Each number is 128 + 32 x the weight over the matrix's rms, rounded and kept within 0 to 255. Layers, rows and columns count from 0. Numbers have three digits each.

# layer 5 MLP up, 768x192, rms 0.206, rows 756-767, columns 128-191
104130138144123156069104137087126172143116164116102208145169169098099142079135152086091119120079141174079088187098134068132153111194123177157145091171079112160108130090108120098163073064081138
094144152167112138163138121130162099108119113143109110115154162072110151167125117116136131135146153117112068142072108085136122084123172169122164093140109097130187144107094154140147115127091195
138170090181160104141138115109053115133081126085112090120156103162133157091133147081165101228110154032125071131139103115062102138135181142109161130110144178027061097130161113116130137119111133
174134163155136153090175136081177102165168136076120116105113059170092082148128086064130128094114098147171119134114140132132094172116119124107034124120091154132147134126173092093092141140123149
160087071102184113157061128094138165104096197186085130130107096124150149077101049145091113138148170185084147108110124103149139110162129160123202144131135150171139143151129106094169178164111158
142139150141167146134113126122106103088148044081151111176109127117115154210095114128113196136209155141108142111089157142167161140150117126123090128111153184151108118117086148126188138143159110
143163092117082199128154131152137072116143135113172147184186146097072130106170094160098151077137100064200027090146062147081149124162144167154158071118159076115121107172090066189102105124156112
178186114169100089123197154101104142102064166158174137096169127098144121164144067188108052145153100130179144102158152152138185128168100095145109139144132126173145186045084134076124150122136143
114086100143136139154118174164099142064105125092070101145188159105065132037146147116173128179192122153125181109085086093111090093130119073119179057148124106114063132106139095156118119128161126
187118092123101162116139143078091176165161170024141072146141127172109069116080138148059137160116168136199101143094200109174112137120065096178150134139183071108110112150158093068147089129082149
060171130155165086138147175073113139115122136039146119085177106088065086143170124126127134058109113125161096151134145119062126138070108191054164172098106076130124119139115085163101124202140103
095090117077207111076140066138148138075216162135162098034085134140133148166146106175139121113112128157137110127129157106138109133193132157071150087131153123168141120107123160082167097121130141
# layer 5 MLP down (transposed), 768x192, rms 0.197, rows 756-767, columns 128-191
142118123161105123103058151106130161158122118145110133102195171044127128116149137095142113154104091160150111149144138139109137105165137118111147126139143120127104129117173129154076169142101142
096109155142180151081212152149148113168077086061145167112113144108104079153124073113114167136083118141089106120113176114118144122120096102112133102122198126125146130139161103073123129135144149
142111159164089121110119121099125154131084169137124159140130093145125119178110087154188130129105150212178121151105088139176173093178179153136132142081126112119123128117146079171105127089170179
116151146151192092144081122061092082099125180137175149040165103097139119125152089074114090157213092172128174068115144160104126142075130120119136151165097160129156050079146112127108115166156122
173136183125076054178072159156056132111126183183180114176182122145168140122105209154082093189106105132147088098088149122112129141159064178145123182162069165158094138173126114144140186106101123
129106089092149155209115125161118104113123102143103175167114140098175193154160107074128164128142122148157139117078091148077173093138193103051170130127128145158117094178133120128102102145146092
101064129154143174119110122114108103082142153154108066133144136151094145153095096081122148105112109162146160103146173097134164059130146074181147162088121109074160151152147167117186184107139121
171118137114143142174120179064157104053125113177105144123150158057178134064132087148149107183144140138087126153083149075127198085114096159182107165146115118183077164080148195155121145141063074
163151078091118116167117120140115186166096100159170107154096148130133145114186072178140125107173142120191117113114159114115163121130182046174118156147087160105126082125144161138057110166165075
076202143079087094117113079108082200137115085176159149122143108121113111147098106152170126143106094134046059149183132127087140136148093115145151172179197197114120100082198129132112214107150135
135124112167143070116225154141066096232111130149146164100117096179106127146168149115126035125103171110171095125071171199111179077072122071062169158171131127115111111136148130103121130151151089
111201114136121121104154184077121147109136144185109119121080081145109136196143083102150119088110088071164151112074174131131112165125163206176126147115154142091120138171170188130091151140127104